{"n_kv_head": 6, "head_dim": 64, "vocab_size": 32768, "norm_place": "pre", "tie_embeddings": false, "init": "normal", "init_std_o": 0.0, "init_std_up": 0.0272, "beta1": 0.95, "warmup_steps": 200, "final_lr_fraction": 0.03, "seq_len": 1024, "dataset": "wikipedia_en"}
Each number is 200 + 20 x the weight over its row's rms, rounded and kept within 0 to 999. Layers, rows and columns count from 0. The size before them is the row's rms in percent of the matrix's.

# layer 12 MLP down, 384x1536, rms 0.0875, rows 234-260, columns 512-767
100,166,209,204,205,198,201,188,216,223,186,168,187,186,212,206,206,173,202,197,200,198,191,164,207,209,204,155,218,190,203,171,208,202,161,221,183,206,211,212,214,183,195,219,241,198,207,197,156,206,213,239,227,196,174,188,214,197,215,218,228,202,235,245,212,206,212,187,223,174,204,178,208,165,192,188,183,184,245,166,241,230,210,177,188,209,204,224,207,203,173,230,189,223,188,208,214,173,208,186,219,204,216,218,207,212,221,218,198,195,179,163,203,179,200,168,191,221,199,190,218,186,240,187,197,201,202,194,186,192,192,185,187,195,200,207,193,186,214,212,198,207,233,218,177,207,227,208,193,195,178,180,198,214,186,176,197,165,190,238,203,208,192,202,201,188,203,197,196,222,189,205,198,199,198,208,174,184,206,241,211,210,156,202,213,187,168,168,159,241,205,202,203,187,191,182,208,182,169,190,219,199,184,181,219,221,181,223,196,187,216,178,202,176,208,197,197,191,193,195,193,188,238,203,183,219,204,190,195,189,196,204,146,217,205,227,231,225,183,181,186,225,195,194,234,212,197,189,199,187,214,210,200,208,186,217,201
101,211,187,189,160,183,207,204,221,198,199,217,178,192,246,159,208,259,208,205,209,180,218,168,231,218,202,204,217,237,214,196,179,224,256,231,207,211,194,177,210,208,152,207,202,239,224,183,201,203,218,215,188,191,206,178,212,225,274,214,185,205,216,199,175,220,226,206,195,221,187,220,199,220,229,189,209,186,209,165,218,216,177,228,202,199,193,183,165,216,207,230,213,207,210,214,146,223,187,165,209,218,199,207,191,193,197,206,191,182,185,205,192,202,201,199,187,211,187,212,206,183,209,202,188,168,215,198,208,193,188,196,190,191,207,221,195,209,196,171,187,230,200,249,193,217,221,208,200,213,222,182,174,226,205,226,188,231,243,200,198,213,188,227,155,186,249,182,212,163,218,194,202,236,168,188,193,211,223,224,205,190,188,205,205,232,227,204,208,191,198,239,211,214,206,207,183,167,249,239,227,198,214,210,208,219,193,183,187,213,245,206,178,206,165,177,228,228,229,215,227,226,179,208,171,218,204,187,178,223,191,147,226,208,197,229,162,208,226,210,201,201,211,185,173,211,227,167,219,205,199,211,175,180,181,183,196
096,207,209,215,203,174,170,218,180,210,205,217,198,197,189,200,228,213,190,178,139,201,204,203,255,227,178,209,212,203,209,198,172,238,209,222,226,168,189,241,224,247,196,210,189,219,219,196,217,202,216,207,159,178,210,200,186,187,195,218,175,229,213,192,151,207,217,240,227,188,201,160,190,236,188,209,189,222,177,173,238,197,177,209,216,179,187,190,194,203,171,206,242,206,201,203,208,207,185,171,195,217,201,220,177,200,185,192,158,215,198,172,205,228,206,196,199,219,184,204,188,184,214,201,174,163,196,239,215,180,194,225,214,211,248,190,199,209,168,174,188,222,194,193,210,148,214,182,199,197,173,204,189,221,184,169,183,182,192,198,165,211,239,171,206,198,174,255,200,224,210,206,172,199,228,195,216,214,206,204,227,192,163,189,227,195,206,146,205,221,204,215,187,205,205,220,174,198,187,237,176,191,213,185,192,194,233,198,219,183,174,155,193,219,207,218,214,215,203,189,185,183,220,196,208,187,185,217,182,206,171,199,201,208,204,162,234,209,175,174,158,221,198,205,221,182,204,185,180,199,239,226,190,213,199,197,208
094,191,180,206,196,211,206,199,175,186,215,206,230,191,228,209,230,162,194,199,177,188,184,217,205,191,222,183,194,220,166,176,218,195,222,208,233,171,195,201,199,208,178,185,192,212,222,214,200,182,217,189,215,210,240,220,219,173,211,212,213,210,201,196,215,194,174,219,175,207,196,152,201,214,167,190,196,233,229,175,174,210,195,186,212,191,196,210,220,178,209,221,213,203,204,211,202,198,192,185,196,206,205,191,210,176,192,175,208,186,186,187,242,159,230,190,200,191,215,205,200,225,194,188,154,197,181,209,198,222,217,192,191,206,211,196,223,233,213,229,202,252,220,222,243,221,182,208,214,221,176,200,175,207,187,205,181,231,182,197,194,227,192,171,220,177,207,199,199,223,176,202,210,193,204,236,195,219,226,214,194,243,239,195,212,183,208,209,207,229,177,225,207,217,200,205,231,232,186,184,169,210,208,182,231,190,203,169,168,239,168,251,185,223,206,183,200,232,188,182,193,197,223,186,246,178,172,183,186,190,163,147,204,162,188,222,163,200,202,211,185,215,151,212,165,211,215,206,209,207,187,203,214,184,234,205,183
097,203,203,213,152,154,209,228,244,221,215,223,199,221,190,249,180,223,208,217,227,175,154,212,236,209,208,207,182,187,210,194,195,181,203,217,156,181,199,246,195,202,195,199,199,207,184,205,204,176,204,194,181,246,181,208,196,214,201,202,198,214,246,185,183,199,184,189,180,212,222,169,174,197,190,215,162,228,192,187,219,172,206,205,207,220,219,204,167,186,200,223,208,179,178,180,227,182,230,214,193,181,190,228,199,162,219,247,192,220,208,235,180,191,224,215,188,214,192,224,182,195,191,162,213,236,192,193,173,200,227,175,192,207,188,188,190,220,202,207,208,202,193,206,207,234,193,202,202,205,155,189,194,215,215,196,195,188,232,230,231,219,203,198,261,213,153,180,212,204,208,213,205,216,204,214,216,179,221,216,186,197,209,194,165,192,197,193,217,156,199,178,203,193,181,169,202,204,186,227,223,169,184,189,195,219,187,190,219,199,210,159,202,175,175,196,216,198,216,194,202,205,133,195,239,185,193,205,218,203,197,181,196,200,191,181,157,176,221,190,224,197,190,220,257,196,204,209,214,175,192,210,189,231,191,209,246
106,192,219,221,228,204,170,230,211,175,185,164,197,153,191,243,208,214,197,196,183,203,157,226,201,166,192,182,175,198,178,158,215,163,192,210,202,177,185,186,202,187,206,125,190,174,219,190,211,145,189,194,177,195,205,217,179,190,219,239,205,205,205,201,200,158,228,215,244,172,181,203,217,236,205,231,198,132,193,223,219,176,212,215,238,159,191,220,200,202,189,172,200,219,180,207,203,230,187,180,208,225,208,215,172,231,200,221,203,203,184,209,212,210,205,213,217,188,150,186,211,200,176,192,193,175,164,195,193,211,204,166,202,205,166,168,202,206,199,169,185,198,178,218,214,219,191,204,213,181,169,193,160,235,203,199,187,164,201,203,212,216,218,214,163,195,172,196,184,182,225,249,198,210,199,203,210,192,218,211,207,190,186,192,179,202,175,231,184,229,207,197,205,186,177,166,183,233,192,203,188,222,212,190,200,196,215,204,174,199,183,214,196,192,177,174,197,260,172,184,212,172,169,198,178,166,203,172,200,197,216,185,177,220,181,180,239,211,189,239,232,152,197,181,196,207,211,163,193,184,196,179,147,166,199,227,211
094,162,188,204,204,176,219,208,178,208,222,226,201,202,172,200,169,194,224,210,213,182,212,205,166,189,170,220,199,209,179,191,214,198,189,213,212,163,160,227,198,199,180,177,222,184,179,216,235,198,218,199,213,217,198,193,188,205,215,165,193,226,171,195,199,169,207,228,236,175,217,184,152,171,186,153,158,213,187,186,209,209,212,178,195,172,204,205,241,176,205,196,208,188,206,200,209,212,228,179,203,184,201,164,199,191,208,168,171,199,187,199,175,191,156,170,208,220,214,222,148,215,229,217,207,199,189,197,187,204,197,148,213,212,195,200,171,245,201,205,208,199,190,152,191,173,212,184,200,192,212,199,191,202,182,231,207,220,188,219,225,201,178,153,202,181,223,201,155,217,203,192,218,236,206,217,204,195,215,175,205,193,199,183,179,197,216,193,222,187,179,177,203,186,156,168,222,164,213,206,185,183,209,171,206,191,182,186,215,190,179,179,186,212,188,185,192,195,159,184,208,247,208,181,198,179,171,227,203,174,194,219,184,213,212,242,206,197,187,238,208,184,199,207,248,223,220,209,198,192,207,186,212,204,207,158,134
096,194,207,207,227,185,188,220,225,198,204,204,204,213,209,178,184,208,231,215,200,223,196,206,186,207,205,202,195,221,183,229,199,194,238,198,234,213,218,208,189,215,191,216,174,210,167,143,174,204,202,193,222,195,203,202,207,202,224,209,204,215,215,180,194,169,212,164,183,198,186,165,190,174,171,213,207,175,205,197,181,204,199,188,209,200,229,195,221,139,182,204,198,191,249,183,227,227,195,216,189,219,188,199,194,188,205,194,177,189,166,184,187,233,191,166,198,204,198,203,188,173,200,202,212,221,185,215,193,232,191,188,192,197,187,232,217,201,198,173,175,195,196,210,189,202,190,215,203,183,217,189,163,197,179,216,199,193,217,190,139,167,181,201,210,196,215,226,204,181,206,178,221,165,215,233,178,214,222,176,191,183,193,209,185,179,188,198,220,172,167,212,174,233,192,212,185,197,183,231,213,160,172,204,202,222,164,219,206,212,212,202,224,183,183,193,192,218,209,184,182,154,231,175,199,201,198,201,239,192,197,207,214,203,201,212,195,188,212,190,227,199,181,184,178,180,194,220,208,178,186,217,182,185,194,199,155
094,208,221,210,196,202,179,225,202,215,194,233,198,180,242,204,191,165,190,195,216,184,221,190,180,201,196,187,231,209,242,174,205,190,192,200,185,230,200,208,209,198,210,209,198,171,214,190,216,213,205,213,192,200,183,193,189,210,213,216,172,226,228,207,211,196,177,183,171,208,226,213,234,191,149,193,229,200,166,187,189,178,217,221,182,215,200,198,231,233,206,192,189,215,192,159,239,202,159,150,198,196,209,224,185,197,210,200,191,215,198,197,190,202,198,205,197,184,195,173,181,199,207,184,213,174,205,215,199,188,202,191,184,193,186,189,186,198,201,179,192,191,196,210,189,247,203,202,186,209,224,136,212,196,198,224,192,211,166,187,211,222,231,185,212,185,214,170,184,200,181,184,175,234,202,192,214,191,217,194,198,231,168,190,206,199,173,187,195,221,199,226,193,223,176,223,196,207,191,198,189,169,171,201,203,215,213,195,193,220,208,224,175,203,244,207,224,213,202,201,207,151,197,177,220,201,207,218,181,222,228,191,198,186,179,195,213,207,181,225,198,159,220,201,191,201,177,197,204,206,203,209,213,191,176,179,189
096,203,210,196,189,156,198,234,185,247,193,175,205,180,187,199,179,200,218,197,198,229,203,231,152,203,178,196,206,209,161,180,174,157,217,188,152,201,175,180,176,199,218,191,187,194,222,216,208,192,188,172,193,175,222,197,202,190,204,223,191,164,220,182,158,171,216,178,192,222,210,198,205,219,190,183,216,191,197,193,211,154,166,194,210,191,188,184,215,174,187,189,229,175,167,235,218,197,178,196,188,209,204,184,174,225,204,205,215,186,202,233,173,217,207,218,211,231,205,156,215,212,189,201,203,192,181,208,209,201,188,191,234,190,202,179,209,224,191,183,172,207,185,165,208,214,216,172,182,181,161,204,181,213,188,209,195,199,187,173,190,212,208,193,193,208,154,208,227,181,201,189,217,205,177,233,164,210,190,185,162,167,231,186,175,200,212,167,248,207,187,175,177,186,186,202,186,222,182,192,176,206,195,203,217,201,187,187,186,235,232,227,232,200,166,214,176,181,193,170,171,202,233,180,200,171,196,195,230,230,223,230,223,220,187,202,202,200,161,175,205,207,211,192,202,134,172,217,182,175,172,189,193,189,190,233,181
096,223,176,199,196,198,201,203,153,199,173,208,205,194,185,192,192,214,207,203,186,204,193,195,201,185,225,212,176,186,189,187,231,207,184,212,223,237,182,166,194,225,202,209,222,203,219,207,207,214,211,190,203,166,182,182,189,194,209,177,208,186,209,219,201,212,187,168,200,197,200,209,212,144,236,245,167,242,217,230,195,204,201,210,223,206,187,211,213,218,187,257,183,181,211,215,186,206,201,170,191,181,199,201,210,196,189,195,233,167,229,155,229,201,215,218,207,194,176,197,235,180,221,212,175,169,201,215,197,243,224,206,211,171,199,211,212,180,223,225,187,168,217,230,207,173,212,232,197,194,191,196,183,214,212,208,210,173,178,200,196,182,178,204,169,205,190,210,202,214,196,208,211,189,223,195,207,221,200,211,191,180,180,204,174,198,225,203,176,196,200,217,243,210,202,190,206,182,229,189,179,158,213,190,192,216,190,177,213,215,213,210,203,215,168,188,200,212,212,235,175,199,186,195,185,223,220,175,186,207,189,226,183,203,192,165,202,198,203,205,204,198,188,202,213,234,217,177,211,247,211,202,198,215,176,178,204
096,178,240,201,198,215,224,209,210,243,195,185,217,196,205,174,178,209,200,224,213,182,166,189,191,217,180,214,201,184,219,162,186,218,207,192,184,232,207,186,215,222,222,154,246,220,190,232,196,130,208,203,213,210,194,193,182,169,203,210,202,239,192,213,212,173,197,199,190,184,173,214,200,211,211,198,150,173,182,171,215,191,145,179,219,187,214,180,205,180,198,189,204,205,185,161,203,182,193,232,170,189,264,175,180,213,202,216,217,189,196,203,180,168,218,181,195,219,192,210,204,221,182,189,181,194,190,242,180,187,200,194,226,190,222,196,197,169,182,181,203,154,186,222,187,168,169,215,198,224,173,198,184,198,161,204,183,190,168,189,224,175,168,192,231,164,174,194,151,194,194,247,145,194,174,193,204,210,214,193,175,217,200,221,197,218,207,207,193,188,199,165,172,181,214,174,212,201,224,201,178,210,224,184,193,187,189,200,185,202,147,157,200,182,202,210,252,170,168,175,162,163,198,186,170,206,180,171,200,164,198,186,190,216,222,219,195,192,214,215,169,207,203,206,191,197,198,195,190,176,215,213,218,202,231,209,194
104,177,172,192,217,214,190,208,184,200,154,209,194,171,174,228,164,189,190,203,231,204,210,218,188,219,226,206,201,198,218,201,206,208,232,223,155,172,195,229,181,226,185,189,197,192,171,229,217,176,213,162,178,209,210,181,153,161,154,206,179,217,182,200,174,196,220,189,192,176,168,202,197,227,234,211,219,187,193,228,221,185,200,221,181,161,154,194,191,229,177,205,229,187,179,173,188,175,209,201,166,181,224,201,201,181,132,204,183,160,206,188,183,175,206,202,190,222,197,185,212,209,186,194,199,200,211,155,202,183,181,174,196,185,212,216,193,177,194,203,219,212,194,182,199,182,188,181,224,224,204,222,215,219,218,196,179,151,212,201,225,178,224,215,192,186,208,208,190,200,207,231,201,220,202,207,197,184,166,185,172,177,209,208,207,195,183,171,176,190,204,204,196,231,195,213,189,217,199,203,172,194,190,180,201,178,178,204,183,193,165,192,178,171,177,220,215,189,194,175,182,203,213,182,215,187,167,196,175,223,175,206,157,196,192,175,178,174,167,196,198,191,209,188,216,181,208,220,214,191,189,207,186,203,188,202,160
096,215,221,221,220,203,223,201,189,209,175,220,203,215,208,186,200,237,210,185,213,203,189,195,215,236,217,186,206,205,219,186,160,207,216,205,209,217,167,233,204,194,183,210,161,186,155,169,211,221,198,213,177,212,185,188,199,187,217,188,180,170,182,228,200,203,205,195,171,199,220,195,201,184,162,213,179,201,197,218,198,206,199,178,201,203,230,192,196,229,172,200,180,194,211,164,188,221,148,246,198,185,195,190,189,198,222,206,181,228,157,220,187,182,161,219,163,201,182,215,189,227,193,205,197,149,197,166,210,186,180,185,210,194,168,236,180,192,184,203,189,172,172,160,198,177,220,183,155,206,208,173,190,200,204,177,245,224,176,196,165,150,227,209,186,235,172,234,212,204,177,223,196,222,179,180,208,198,172,201,214,159,188,212,182,217,229,184,203,153,212,167,194,193,181,199,192,168,193,209,217,160,182,211,181,183,217,208,175,239,188,184,174,196,190,224,190,203,217,201,197,214,202,198,194,187,201,204,189,225,177,224,180,232,201,205,167,212,223,210,165,241,198,210,226,174,225,217,158,187,218,218,198,193,223,188,175
101,188,211,210,193,194,173,192,201,213,190,192,228,191,202,186,190,228,185,169,219,202,191,169,203,190,189,238,207,211,231,201,213,199,196,177,183,176,198,268,198,205,196,188,202,225,222,215,207,168,188,184,188,222,173,222,220,208,206,216,155,192,223,195,191,195,198,201,197,190,213,198,215,174,197,207,145,175,219,207,236,202,257,208,182,193,194,207,196,179,194,196,191,180,215,204,167,197,213,222,175,193,208,162,177,187,189,195,152,234,191,184,200,205,178,192,245,195,181,224,187,214,173,218,181,204,172,244,197,214,170,168,174,218,218,204,234,165,216,210,190,196,169,172,231,164,203,185,179,171,187,238,208,182,194,193,230,230,188,198,207,218,211,220,174,184,203,196,172,191,213,157,182,187,198,205,167,193,213,209,185,222,203,183,218,216,201,179,212,211,203,215,196,172,205,181,203,205,223,194,188,206,186,236,211,203,248,180,204,196,196,183,172,234,196,211,188,179,188,189,193,227,205,175,210,241,216,181,209,227,174,153,188,197,195,208,206,184,203,201,217,187,209,195,228,197,160,179,216,183,216,187,182,224,212,212,224
097,189,184,227,193,196,217,209,176,223,211,176,203,178,178,189,231,196,188,212,199,189,202,174,175,202,215,173,196,190,165,182,190,190,209,252,208,195,208,247,202,202,221,191,233,175,175,204,197,215,197,216,188,181,186,168,188,222,193,228,220,137,181,192,194,216,195,197,208,186,173,203,182,205,186,150,217,177,190,202,202,192,201,196,185,199,211,200,209,208,153,212,220,190,213,200,172,186,214,177,191,182,155,185,218,214,206,208,213,225,191,173,210,213,205,207,168,178,200,188,229,208,200,196,210,207,208,202,233,180,218,210,217,192,203,204,170,187,219,203,171,198,221,204,205,205,168,180,172,215,199,147,197,200,190,202,200,210,179,174,190,193,213,183,181,169,182,175,174,172,192,178,169,194,209,206,195,194,166,202,163,187,140,193,218,197,184,202,195,211,184,186,194,228,231,209,179,201,185,196,194,201,211,234,170,174,149,180,185,216,201,136,217,182,235,184,236,187,173,211,207,213,229,207,170,172,172,165,199,178,220,175,224,207,180,195,199,182,212,194,199,195,169,179,208,212,218,215,187,222,202,223,156,238,178,176,201
100,187,202,169,216,202,180,149,223,188,201,205,217,194,193,175,192,203,215,197,181,221,186,183,209,225,207,228,215,185,168,240,190,183,193,204,208,192,178,210,202,205,190,168,197,227,216,188,228,220,191,209,195,203,176,218,182,178,228,183,172,233,212,202,179,177,206,173,191,199,211,217,169,215,212,194,196,186,187,178,206,189,204,226,189,181,210,209,208,196,198,195,171,217,236,194,198,196,217,194,167,222,198,206,168,180,179,195,201,165,208,263,188,203,212,213,221,216,214,208,236,178,205,193,223,173,229,190,203,178,167,225,158,235,221,177,215,202,203,207,153,231,197,196,202,199,196,200,213,199,181,201,227,183,230,185,170,202,199,208,185,220,214,240,211,186,218,173,194,180,196,188,198,190,188,174,183,175,194,210,197,173,203,178,218,212,201,210,160,178,231,143,179,191,200,223,188,194,201,178,207,213,214,244,187,156,233,219,204,189,207,179,205,201,184,170,170,192,147,203,204,203,168,194,212,191,210,211,174,188,175,180,204,210,207,191,209,201,173,210,203,233,194,189,202,198,187,225,216,218,243,218,215,213,160,199,194
093,204,196,183,217,198,203,216,229,205,176,223,181,177,200,207,207,206,197,175,194,212,211,184,194,174,172,170,192,193,193,246,206,212,191,218,214,220,219,187,176,222,239,222,204,169,211,171,218,187,201,193,227,209,208,188,212,222,198,195,252,195,161,218,199,190,184,184,218,201,197,188,212,189,210,182,203,231,159,185,191,185,209,136,191,215,230,225,217,195,213,213,184,201,180,183,187,181,208,180,196,202,209,202,176,200,207,195,180,211,191,224,214,201,227,205,210,236,240,221,200,202,199,160,211,230,191,214,194,231,198,201,189,208,185,180,173,194,215,261,200,213,197,209,214,213,167,237,186,196,222,205,219,197,227,189,216,182,188,210,206,203,228,198,200,198,220,178,215,156,203,163,186,181,204,194,217,185,157,216,217,208,185,214,230,173,196,188,231,188,165,170,197,226,191,210,179,254,204,213,207,227,201,178,225,199,182,187,200,223,201,203,193,224,220,193,228,240,202,213,163,191,204,201,212,228,211,182,207,187,216,227,218,175,208,219,207,221,184,202,193,195,203,220,197,209,185,212,204,206,211,199,164,174,178,204,217
204,226,203,239,199,180,198,198,195,200,245,188,195,211,192,218,194,186,220,178,210,178,180,216,202,187,193,200,193,211,178,206,208,179,206,224,225,230,207,213,239,211,195,196,174,190,141,210,147,195,231,275,195,197,183,205,195,188,173,160,197,205,181,210,201,210,181,171,222,182,202,185,234,196,156,219,162,209,157,212,171,180,196,201,202,214,217,204,197,183,236,196,154,245,195,222,184,179,196,220,144,177,177,242,203,200,203,181,197,212,187,218,210,218,200,219,198,196,182,221,194,168,237,134,210,196,186,199,214,215,198,197,216,184,206,214,213,208,213,180,228,205,190,202,220,196,229,217,200,219,190,171,234,199,201,205,198,212,199,189,207,199,183,217,223,218,197,183,285,205,176,195,238,203,215,205,239,187,178,198,208,212,231,219,170,191,138,209,188,228,197,188,195,193,186,199,198,190,170,180,197,185,200,230,198,196,193,208,183,175,174,196,180,188,202,196,214,213,200,176,223,171,210,223,201,179,185,205,203,149,181,183,193,193,210,217,197,193,223,208,187,211,176,198,227,186,204,193,175,225,214,185,215,195,205,195,200
097,217,204,212,199,220,256,185,209,193,193,153,196,194,186,173,248,248,206,186,212,160,216,174,187,220,198,196,201,195,196,217,237,189,227,154,220,205,201,198,222,220,184,184,189,204,170,218,173,208,206,222,204,230,173,249,191,199,193,169,171,181,187,184,222,199,213,192,217,198,198,207,190,238,188,218,195,173,219,242,205,206,181,207,197,202,229,206,230,194,213,171,205,224,208,200,212,174,178,194,217,156,183,177,189,163,193,208,161,182,208,181,223,222,207,198,168,241,194,222,210,182,211,205,190,187,195,190,204,176,198,229,206,189,198,218,234,230,213,204,190,189,187,248,195,200,194,172,190,207,198,199,208,193,196,210,213,207,214,179,214,207,205,213,213,207,182,187,193,261,212,191,224,181,172,194,236,201,265,216,180,209,203,211,194,209,191,203,163,189,216,214,209,223,204,201,172,196,175,195,204,196,210,216,206,221,145,181,198,194,199,153,217,205,235,211,189,199,199,199,199,207,204,214,231,214,185,195,188,202,214,212,209,211,144,194,182,222,203,198,153,255,194,216,172,185,207,209,143,255,181,188,192,188,182,163,196
094,220,214,214,189,207,216,194,206,195,184,197,204,193,242,195,211,223,190,208,197,193,189,200,191,172,183,216,199,205,193,189,179,208,208,217,218,220,196,185,207,191,213,211,207,206,177,205,216,226,189,178,182,212,191,211,209,200,169,218,174,179,186,192,157,184,189,178,158,233,198,215,202,167,193,242,169,194,157,192,222,196,182,247,205,199,205,190,212,180,184,200,209,210,196,216,193,246,169,224,193,174,197,183,216,238,196,185,229,211,189,176,147,185,212,180,173,191,204,242,182,185,172,197,206,190,196,201,201,197,163,184,235,200,137,203,205,223,203,201,197,217,226,218,188,194,208,188,205,193,220,207,206,182,187,201,219,198,200,223,191,208,198,197,160,220,182,198,211,217,199,198,228,204,188,214,205,225,173,196,204,201,230,174,192,191,215,205,206,221,221,199,203,184,192,216,172,190,192,196,176,176,206,154,187,232,166,199,189,218,219,248,225,167,189,223,205,198,201,224,218,219,194,202,244,188,217,205,203,208,198,217,246,194,190,206,211,187,229,210,212,213,186,206,196,210,186,209,224,167,177,187,222,218,174,235,197
106,204,204,205,219,211,198,187,199,165,216,198,197,191,187,198,157,157,200,207,207,204,189,199,204,192,200,173,195,205,203,210,235,203,191,175,220,186,198,221,203,168,187,182,209,201,186,194,205,163,220,197,217,181,188,209,208,211,209,212,155,196,183,156,223,173,189,223,191,208,177,194,189,177,159,226,197,195,194,193,193,175,193,209,197,196,202,177,178,199,222,190,231,202,204,198,203,208,195,172,197,212,181,212,153,162,172,174,182,237,149,204,177,194,230,189,132,198,217,199,224,211,177,196,209,196,170,210,167,189,173,226,221,215,215,181,207,226,216,180,186,207,188,188,188,132,196,188,198,198,186,220,233,230,201,178,197,242,200,192,201,215,183,201,220,206,189,198,203,234,195,195,213,183,230,203,205,221,209,187,213,218,187,183,222,169,238,238,240,157,199,189,210,186,203,165,189,152,227,185,213,206,200,209,199,202,160,198,180,212,209,183,182,207,183,216,185,201,151,185,186,214,204,217,194,200,195,170,182,225,208,231,191,216,199,207,199,215,184,176,203,191,228,209,191,213,202,223,192,206,203,208,164,180,218,198,198
093,217,177,206,163,200,215,158,176,221,194,209,186,203,183,178,185,221,182,195,186,240,217,180,178,225,205,188,215,188,191,173,195,227,195,181,186,179,181,189,216,191,192,201,226,227,216,193,192,225,210,220,153,202,189,194,197,194,181,197,201,201,207,238,228,209,222,204,198,239,236,194,215,176,187,194,203,244,188,251,179,211,199,194,195,199,201,183,219,197,185,216,193,178,188,189,175,163,212,232,204,181,179,184,161,210,200,192,222,208,205,191,212,181,240,178,219,167,205,215,222,152,224,198,193,216,210,173,189,230,186,215,182,172,183,213,169,198,208,175,197,174,192,202,219,202,169,202,214,190,206,200,220,189,201,199,184,214,210,196,201,213,216,231,208,224,203,207,215,210,207,236,189,232,177,222,201,164,199,187,213,203,219,215,192,197,171,161,213,192,189,188,207,155,176,206,201,203,209,233,219,205,189,188,196,232,201,198,228,172,192,171,209,198,210,185,208,201,188,204,205,226,216,198,227,176,168,198,189,196,196,214,190,235,204,211,181,170,220,212,197,186,199,171,185,217,152,264,212,171,220,218,167,235,195,189,191
093,213,187,187,196,214,220,177,208,199,184,165,218,200,183,216,166,186,219,179,168,205,160,202,193,202,239,193,203,200,191,169,205,198,199,206,201,202,180,225,217,212,190,205,175,205,205,180,214,191,195,198,184,229,219,166,223,173,200,195,223,215,195,200,194,185,187,211,153,178,208,208,183,181,195,207,174,215,239,196,222,190,164,195,212,188,213,171,231,166,187,220,200,211,209,198,174,190,212,196,172,213,195,224,210,192,215,233,199,206,224,194,159,186,215,219,189,226,197,201,210,165,170,175,245,223,216,201,190,201,188,190,176,204,199,188,195,243,244,199,224,193,183,193,224,228,185,187,190,179,176,175,219,221,195,231,165,229,220,196,211,224,173,171,198,260,168,216,200,196,206,194,224,230,202,232,183,191,188,224,204,191,208,179,198,192,214,187,173,198,205,173,179,180,208,197,196,204,202,198,220,203,207,226,215,160,226,175,230,180,191,177,210,203,212,177,145,197,195,169,193,214,208,192,216,177,165,196,225,211,199,180,192,208,210,227,188,202,215,194,159,210,224,211,196,213,207,202,154,218,192,213,240,223,213,183,188
092,236,205,191,204,198,233,173,243,198,203,202,210,220,191,204,175,213,206,200,193,210,238,209,213,171,205,187,225,184,224,258,198,228,185,213,152,227,190,195,198,228,176,201,171,169,210,219,208,157,188,217,213,182,197,246,236,199,188,209,221,223,229,150,198,197,204,209,195,199,215,170,205,188,185,185,199,179,202,224,193,221,160,175,198,186,205,189,259,237,201,181,177,193,220,181,229,174,213,194,204,196,175,198,165,222,201,198,186,229,207,181,200,181,228,195,188,195,209,208,184,180,217,229,192,185,166,206,199,168,196,207,186,166,187,194,190,173,217,203,223,211,190,228,196,223,174,218,198,195,202,171,160,211,207,222,235,205,223,215,218,246,191,174,207,199,231,210,219,214,219,223,201,173,212,172,189,185,201,178,203,231,214,191,168,208,209,211,181,225,196,211,190,208,199,153,218,211,228,200,192,181,209,199,174,210,241,201,179,187,210,205,220,203,221,179,202,221,198,212,186,206,178,218,198,166,187,191,148,189,179,217,225,206,206,216,184,175,200,182,192,229,182,231,153,203,176,192,233,211,240,165,219,238,187,204,197
104,169,202,222,180,201,190,227,186,149,204,184,203,164,203,219,242,194,183,220,229,228,243,197,173,209,169,204,229,192,212,198,216,183,219,214,178,217,221,222,166,216,178,219,194,189,198,205,180,170,197,198,226,194,197,185,206,219,198,201,203,167,149,192,213,192,231,204,204,200,216,218,194,191,216,207,213,242,166,233,205,159,201,215,195,197,226,206,203,215,189,197,197,181,243,214,207,234,173,186,195,193,183,225,216,195,178,200,187,262,212,204,222,207,229,192,203,185,199,194,201,211,198,175,177,161,198,204,217,189,202,220,201,197,202,191,205,242,190,168,161,209,218,202,217,178,191,200,192,206,199,203,197,189,167,229,237,211,206,210,210,207,217,184,228,170,203,206,219,174,196,155,170,222,215,223,210,197,174,201,199,204,158,179,204,203,196,209,188,239,183,207,172,190,220,214,217,212,198,191,187,213,181,243,196,189,172,192,249,228,209,196,193,184,179,206,193,184,209,201,184,172,196,200,217,186,157,175,200,204,209,233,191,189,138,230,194,220,179,207,182,198,216,207,204,218,184,244,224,191,226,191,216,224,182,199,181
092,170,224,193,219,197,226,206,203,174,208,218,222,201,184,233,185,168,191,197,228,201,194,157,149,210,195,212,201,184,185,167,207,210,231,193,227,210,186,220,204,155,209,179,205,220,190,202,222,198,188,200,204,202,197,235,189,212,197,183,193,170,195,213,223,203,169,180,186,218,219,194,200,150,154,187,212,174,172,218,186,217,182,178,206,200,207,175,218,200,211,223,211,181,174,209,195,216,198,216,177,208,215,214,169,177,211,165,192,184,197,203,199,202,192,169,196,230,170,208,183,175,200,206,165,232,224,228,194,218,169,201,213,175,228,192,208,134,185,188,197,227,187,195,210,198,232,219,189,189,230,179,221,190,216,184,183,197,188,248,183,202,234,188,198,243,186,211,200,209,193,189,187,161,213,236,228,212,215,193,178,189,205,206,216,194,252,206,189,191,180,200,174,201,199,193,189,207,208,186,214,227,231,183,201,166,213,204,221,226,220,234,213,194,205,231,209,216,200,194,218,193,203,209,194,215,194,180,223,203,230,181,161,178,165,177,190,191,176,187,189,203,211,211,220,196,181,190,196,234,215,208,224,163,209,190,188